Each number is 128 + 32 x the weight over its row's rms, rounded and kept within 0 to 255. Layers, rows and columns count from 0. Numbers have three digits each. The size before them is the row's rms in percent of the matrix's.

# layer 9 MLP up, 256x64, rms 0.142, rows 160-255, columns 0-63
094:166080132182110134136121160128147160087089098106198127183145080124151141141202102084084148078071101115102138169151129131106166126092159069127125083096127127152116115096159088169163158154120139
117:171168114077089164112179083100150130142127090093095137206142122129139196096157053117088141090098131118084137187120177157116141128105141100130059113106141160152120104100161105132107133099129097
090:105130134123136151167108107098131083140127091150174114161117119136091162102109165090103119120184126056154100162183138138150086140085190205150162104105131142072198163134146098144081092136158134
105:170150169154158105099171100101089098059146076152126112113174141129126118091140168054170131115150146185121135184196133113163189081128133128147131144188149159099144167100134146085126130142130142
096:170123127117067104152071147108149111105129107115067158117115072067087118111153075132119100075157092130155094136128196178114103080118154111129090164104135137161175138092154155060100139138147161
079:152119129145138113121168155176151085142133160113071167123157180094129118111157082166179078125057079100108167160155146138045146133122155105125137113112118123112119096160169162136118101173063080
122:092116117155149136141102172138179137155064113125117115147116120102051110106135147139111172134198082063115128093075124109126137162082134147140076198110168089141131141149111131140127079115049136
121:177152200128165095145133164117183148145000101150140099102117110127127136119124128135104150115124140095102106156115148194129138167143112161149127113103112141165081152134167128141067127131191091
099:137138170175092121119175162104089120161123086151081153137088155052109134082166151117114148067142156113120163152056154077182119130132111130143099186132095167158126174119109103084149127163109097
123:110103178142118103097160064107173113116131161059108119087142183136110148130123132119155131164152111122138226075138097184120165134184133127105146111144139149089155173104120112061174095117160119
094:103076104137123126137101090095156124136130088047109106072149186128127132116076131163126079145068138121103171119125166117080099075145177091188143110166143150066098152111123083120164156117123110
117:106163135116137064108172149159140096076167120121101138082148138087150157150180095101186117105156135195144164173107114159138154137138172059110106158107181134142112170146115096159088055131141131
102:087139182130149186130113099168156137155147121123146079075116167151120210129081094134082164121048182102102082148112119157105126165109139100140118119115131095106104081072124115117131186089129127
107:102141188050098132158141147123146093150067141164147143134129131156141142127182115071114118132112158169146096188142091117075172140117100115144129125104072057129116094160093127068181115101095104
115:058084171163149065152153117094124108190159145100098116103140131104171096137151087121134101125121170145117152129116067117132166177113146089156127145071157109124107205093119093054135112095131117
119:107099138178204137081151089094102162172132095152123119133135134148076081123092171095161136127162118122115131162117092100107071188194145107144089155186126130154112185132160073168145123108117117
106:072152176145126104120173091124175115170123111145090191145149118140134157103132122125098153174093121103062131111127159130141172123157125128155085097117201018149145154153126134102118088092166140
112:143128119116118114143129143100126156121135131089181061105146177170196176079137093109164173109072142138156188114181135120089141132029151098167103140108107115166115144154149145163116166114125105
105:108153173117066143132118099139096101077153112084149153156130061110096120133136082112150115110096056178111183194131124109099079162127126120127128104169131145198111131104156186102121125095082095
096:144072116109089115096115064108156135158078161137128176165133162112128146112125120135203110098069163104107150173139127214119199106137189118111151143116163104085108160106171104121125115108096130
087:152159157149119116164188130163158133108115159166124118210117203125114125082059146116150146130106095162130110167149103174162135132063105192149144181107117084119131149183159134115080114122148120
087:178118086210171095108196127081124124121134095097163120134179091167116136123115151074074131121165142160120161151108113134147165099076146126175144140094199101166132140162105088149131116134175152
107:119097117129094132089164123106148158116189147079108112122115162077145133174180089132116150114159167176155150154092130142105084193089098156153152140135190146132076189123113099072107099127190104
102:167067054087121067098112154099098146104141096081133146096154103096094071086129090146143060102132123117060149102149143153140141131105127162147124145171069118104075146148142148149164095090118126
078:099126162091142124128186150120126070120082088123146113143119198101124142131117091109161143129099095115157163179137151098157115074139207122074108072136169130080124126166146101117151140141038145
099:081149154126146110204135239117154097122152150137118147101140147132201126110092073109180140120113059171112120159175127108107093169112154154138167147105160124144160083158153121140109130111114111
083:085113061096144164124167119080157127132092173140110138135071105128089093121188104149181130138098119190116102123080113166157126159191113131155146200092092082099159134097162128100101133134123086
107:156164145115138050176157182061171168141127063132091148140119090126122130077192125162111108075173136140149141168129115143128131126102091117145142112113152165116113117209135190148133158148117099
088:144179163138151188140174120106149080136088156110117158125166166163153078107120161133078103123092105147164086138129099219101112155162136123143143122040162074122127095139134108179133095107124149
084:160104160177126083170027123149105160058146087144152111113167126134109128109109134091045118095131137113103119078163102126098124160120090124162081103172113093137087144155143172113129131096167143
097:128075207108089147154143129150151128090140160084061123144084073074049110178104138142136111121114096160099148130111169079131099126119109091190081115111152140118138169156091138118105131097119094
087:054131192117123157150164185144128100137176112126083135120139117159153099084164170123136151144123143223160093173163078126137122177139183161137127128141135165131140143104088158094161112113068144
125:168200166106132097189138135122160107108118158077144219131141153161125118107135113135160111142104167143104114173164108177123122116088160083174110145075157112188109188155115139160117102092166115
104:080159159112140140146133137183159181166124159116113168158077185184152098107143137138122108066143131144160128128152146152118172096130187146174134185141134095098184137086125171122142185160098074
101:127162155130129109105178084147148127140174078111091212161149095179126127101118122127137093133129161137167158161131141171188115145140137167162120151099150136175176078106152142162212181103154140
106:109118177104142142129192117145135176119124075146110107129140085197092195180120166148127134102086136116125180150158073163146116095124155110166086119116073160183126103076136154137177144128166094
073:182000140159098118126081095089111141124121115029149147131123115143105124157114111124113155151152095162152085084136133136101168127125083106136129136158110116160070117140099137114129156141145082
086:137085121110133082121136115119176097113182015119089100107083144109162094162182103091093135184075091132102122160145139126139133118171142097141116109207130119143149150090133089111123083130134109
106:134160081173162146203130131115106097146142115131151115169181152120129181090139158135099084139105109126171137201155132116137150147151095115154177111091088140194097094089158188127172132133074094
111:143126197160218058128151064146133071111142112132159159149162138078140089150092099084139125127104159112162144121116133153077130086163155122163105141107125197164125113091113135109137155166155095
107:156115100175232074073116109106135161131196104111105098109135136114139119089111158130138153098132131168142120181148163074172138129155167093175069132148095154113135105166095186114135139121127102
106:168159166115127101132182142154147180157156111107152175128115121103120142177153137106149208132134084083133187048125101196101130124169134177167081163121126118180161148111150117140161135104141150
142:137126093092143155099126109091083161128100104106105177138154133111092161103137142087125152169091104149164151127077121119142172178205118113075219090135112086163157142117098135100177133095122073
120:162142172175109149174137132180089175092072152124114164120121175192126151104140097141108142116147118121084164155138097216135118202123115122145115108132179156135146120160191115118126115112061106
083:164151147168156116103097184120122092099167114094200110145106085183140154180120168109165087136165099118126115130079151149152113133100131130117144145166150075100112097140101140081134123169165029
085:161148161105137108144129182128168171130198164126168119125082184075074170077083181128117126131183134146087129152115156107086121153146136140109155170114089156118145115103137124176198072123118117
089:096058142103100101118094125097143111132066094107165143151106156032102149156167098142162112145104111087184085120140098115131134160119104122075088139098087096133094143135156161098117068122073107
117:111109120068146086131116136138197160070141138133120149132159133152098165154185055106124134184164093144085130174069161125095141104172083174143137140117158119119176092148150103088135167074132138
099:190140162113108124130091189091135162123104103114179182151124166112117169115126121099171179165081113117162153157098134099150073149134126071113130085071077135176200124138125136077103129132123095
096:081119152153126164139160122148178125147186093110193137154140192114118096134089121163156152045184165135178095087135170109150110111173116182146084065163146129145136115143100158128095123144142128
093:229090119113174115166122124111133073105181186171140153146188135151150157130114141122137153150162123116145183152096161117186170149144136188149082153176122138167104138120108118102140149115181120
102:121126154166154097095189075060090127088175115172059149127117134077139101135111182141084136147175160130135187109133157168149176148109153122116139117141112130100148161109141166091144154101088064
086:100098143177128099169113082157134111078097099120132135163117218152117134125061184117111146133133110108163167129184177196185202130135095136103131140098166130142127131157162121105146101125085126
095:175126107100131118091079055071081118120107105109121138101136110099144082128148141123142110132208037127101119125152149155112113152098141074195106137083138107117152152145118113171200117097116112
096:158124142122105132121181161092123115118105128146079164109114134115073122115192176068089114149098068158176095131103066125102132159109169123039133105099145147153132114132085077144144131084087091
095:161125180108163161109135085142143174125183072130152175088178199176106154138147166156156124156100125149125117132112144107121111085133065198127164170093125154137144181111176103106178137107132134
108:139113121124076153120184152164175129135106153177155098159106155148122155112153188121086123144157129158077128178132126132099086164135175146168081158088147201161169133190103076111134142098160086
102:148106147146182131114157078097188080143118169125167166124102157122087157113088137171160087151147107166181165129131148085165151179152139139174192095157144159175171117154146163156136085099101104
128:111083167100140149150099115100215202125079104116108119160133111197127168130086103111125089154132181120155161116110159138121164127123188138137143181154121178169079084125114143134151092124089088
088:106181135148138141082157161150136134107137175120100137130139099124119158061129137073088111126184138091106127114105146212103073088105175163129112148138101085142155149102091184137205101120127076
094:101114081092094159092157122053142158092109122065102185147165131182100106111125161131138131156168098088083097132135140123145135186170141101105142099138156126117155170167107079129157134071181081
105:145151122128070099138149148148166114121156130194117132097111125137061079100144147097132147094108082173088184164123150147200164081119103080137115156114160091121140086177176130148178107090090144
087:108157100102140134155159112160109125151082074145078063144192174087158108125144122098137111155170119145137148107107191146126092191168189153115136115158116123160099128138157122157152083123213098
107:205146130164116097165092123088166127164160084153129108112127153074091165073178151115187143165171130149124119123149135109127065137196120157157090130113095094144125137152107181084108178143128161
089:129150102132095193157138155133191152138087131125128162085144136118121142124126095141133145081139095142165162082142162160155145169206161077129119152082054137126097150136141172068076098173094112
108:067076100131107093175126142090125103111129130131093115125089104154049119143122126146166099127071156067085161161130173117079165170129154110101095143122141085162157145112195084137154169099145092
087:115057133104108080123204090140091138108109130104121083111096169083156130122113134184175184136098128180196086142118129116127094129086143146137092157148192127076155144127143094108097143132139077
119:168143126059142151148184171122068148115111121070098131129122101110124117191147126095118155126119123129140132114115053208085162105128134149162093124115084099134089047152171099168109116120105102
121:152161100123093138167084122081213109139116121111158169146129094156107078172165153104177130117137168111113061133153153139071112183096123067147079153144103105124108139185161142144142079106124120
092:148112084124111131096169206143156121130145144097134129067146108164184154124108113083181102113152095165109143124110118122119149125122201121099116147119147103101147139159127017172149114079070138
095:115073086109072099099127176165147132043103094196172127121168138127145132133144098120133120139135101138137139134148133120135135057155168085131149110104100135153072107133144149071202172110079095
090:116122078139145103150138086145170142137151139149115152115102137095111126142089121107108184141192094207129185140080120152143151093092096113111074133124157138032127145133178070090099083154114141
083:109141108155151099121099187153112123108128076085105115115154149104107186138134056098093100148140072077081168158163146069119084162163116071140109095149098085138071103155124134102127134151071123
107:102127113127189184126167140098150126103098132132102102085131167146103162125145100132105149217161081158167165175138116123135205135153144094090174097128167102077119128122080161083166135099091141
112:153163155135183139128132147148109134136123147103126088073077171172042166186105143143138135149110102145168125133184063160130106145154156159130158093118191162172118133150098130154072137086117085
098:079109138183109113088087181074152163099130114105134137098129095091118142112153079071104116136090084180057154140165083106124151122080101166129113148145097163078155142123075143176109150131121084
084:105055176167116104145094157089158099119140116054172160089079153138120092172143106147123114173076155121117144139097112126154215122148175117168153101138170128135113114158105150184106104119092124
111:120109164065130151178103172100105141170182108144110115119153188143099089163116131139160156081173140109160104147122158087171137124108166118156091121102202169134139157156141161097175204121150102
080:105159127114158123147131155125127171207105121125127048100160185100169090168155174090089181091072126120117147173199138142173139185129157119143144159128106134127116125103103149137127151187148107
108:172094137158176135123087103126132200118163073094114070116198142106157181145110158080124118132094054125130168182107142131108100154145084137110148110096166122137182172145110106122148102122160091
100:063156132097060114114152162118180098127092125147139146130151139120107181154166159103070155150148167112084172119113169118143137102135109172121119097174158107217130206146134142118148112078102116
100:076122115166170105097135140081126119149101106123166136070137145139131184143099146105087136093119142144118099113138127127164123166190157159052090151133133072181082112085122120072189085121164171
093:081138095052091124145129139127162186166119091118163116066127152132090160166134149160168148099147065154158162089127219073139154127110150098115080144102113127149163130117139177149126099145111098
090:155153145114080135125071191130114114123168100067178112062156164144128161114098117124134120096095113109164115154093170117072165178127178132100138109134122165129104132152062188114104126108166067
106:125157174111145119129152092102183082124136160126155203088143115174188072142169066103151174136068143124108126146138165140100123130160154122119150172193137132088143131098147137109195103101100093
111:155127126123104136134131067157145128140178173138183168069183156129109101144128077167102131113168141159137072163143155089114167117112183063117129114168155109138151144164177153079171100135191117
133:163122139114072128093138148117120153157102089148172146139110145182093175145121154077155127101144079178126138109156110160164110090213130161113096065168183116123166190179169130089113124117122123
088:118144116119137112167146131106108133184109118179225141159194208139150136147139141098129137153145095142102090077118152156108129182105175103183152095107150162097083104152080109094143139150163120
088:171120169067163096132082150092166104111188107139082103186101151151125136108097106137100165149165150178094116124172115129130157097161178195144133170090121082163115132106099068147159093155121127
117:108125081096095102133157142108099126059154079131165150098152111122140160148150185125105085113146127104146107131141119051124190194109155151112140173147165078168125159064118148156154124073177122
093:130110095133148099175113118151139115053073104147122166102181108112085107097123223108109193113127146085099100084173110120155135104134101100095135083153120117130142092130094054159123147088112108
105:154084225148119151168099076073097154125075134067132118132153138160090125143160140084100160137133175154139077127123092132208109171179151113087120160133166158120125130154117123128167157119127128
104:086148100114206108135129155129161112108086127151127161172119123073117179135100119113142119149140172120123199145109133122114126125110114139141033095059144125175130116097133131052075150154093082
111:128064114140058102099185127111193098070096144150087095126108147142065128167095153140132144093125107152090109147116195188169133122095173161116129139098137140155150115117117108123107093080164174
083:149145114122115133115086183136109161072108116155134190073164139118140119076070126123133206141098158086169158152125110134096159155198160100119126130138152149121118122173100046130147158136124066
096:133104103117130123179096134151122178178114120111138098135112113139093206141148123124076128212095173119107153140151079133114125140094094149174089093163175099118123037113146157094131167080108112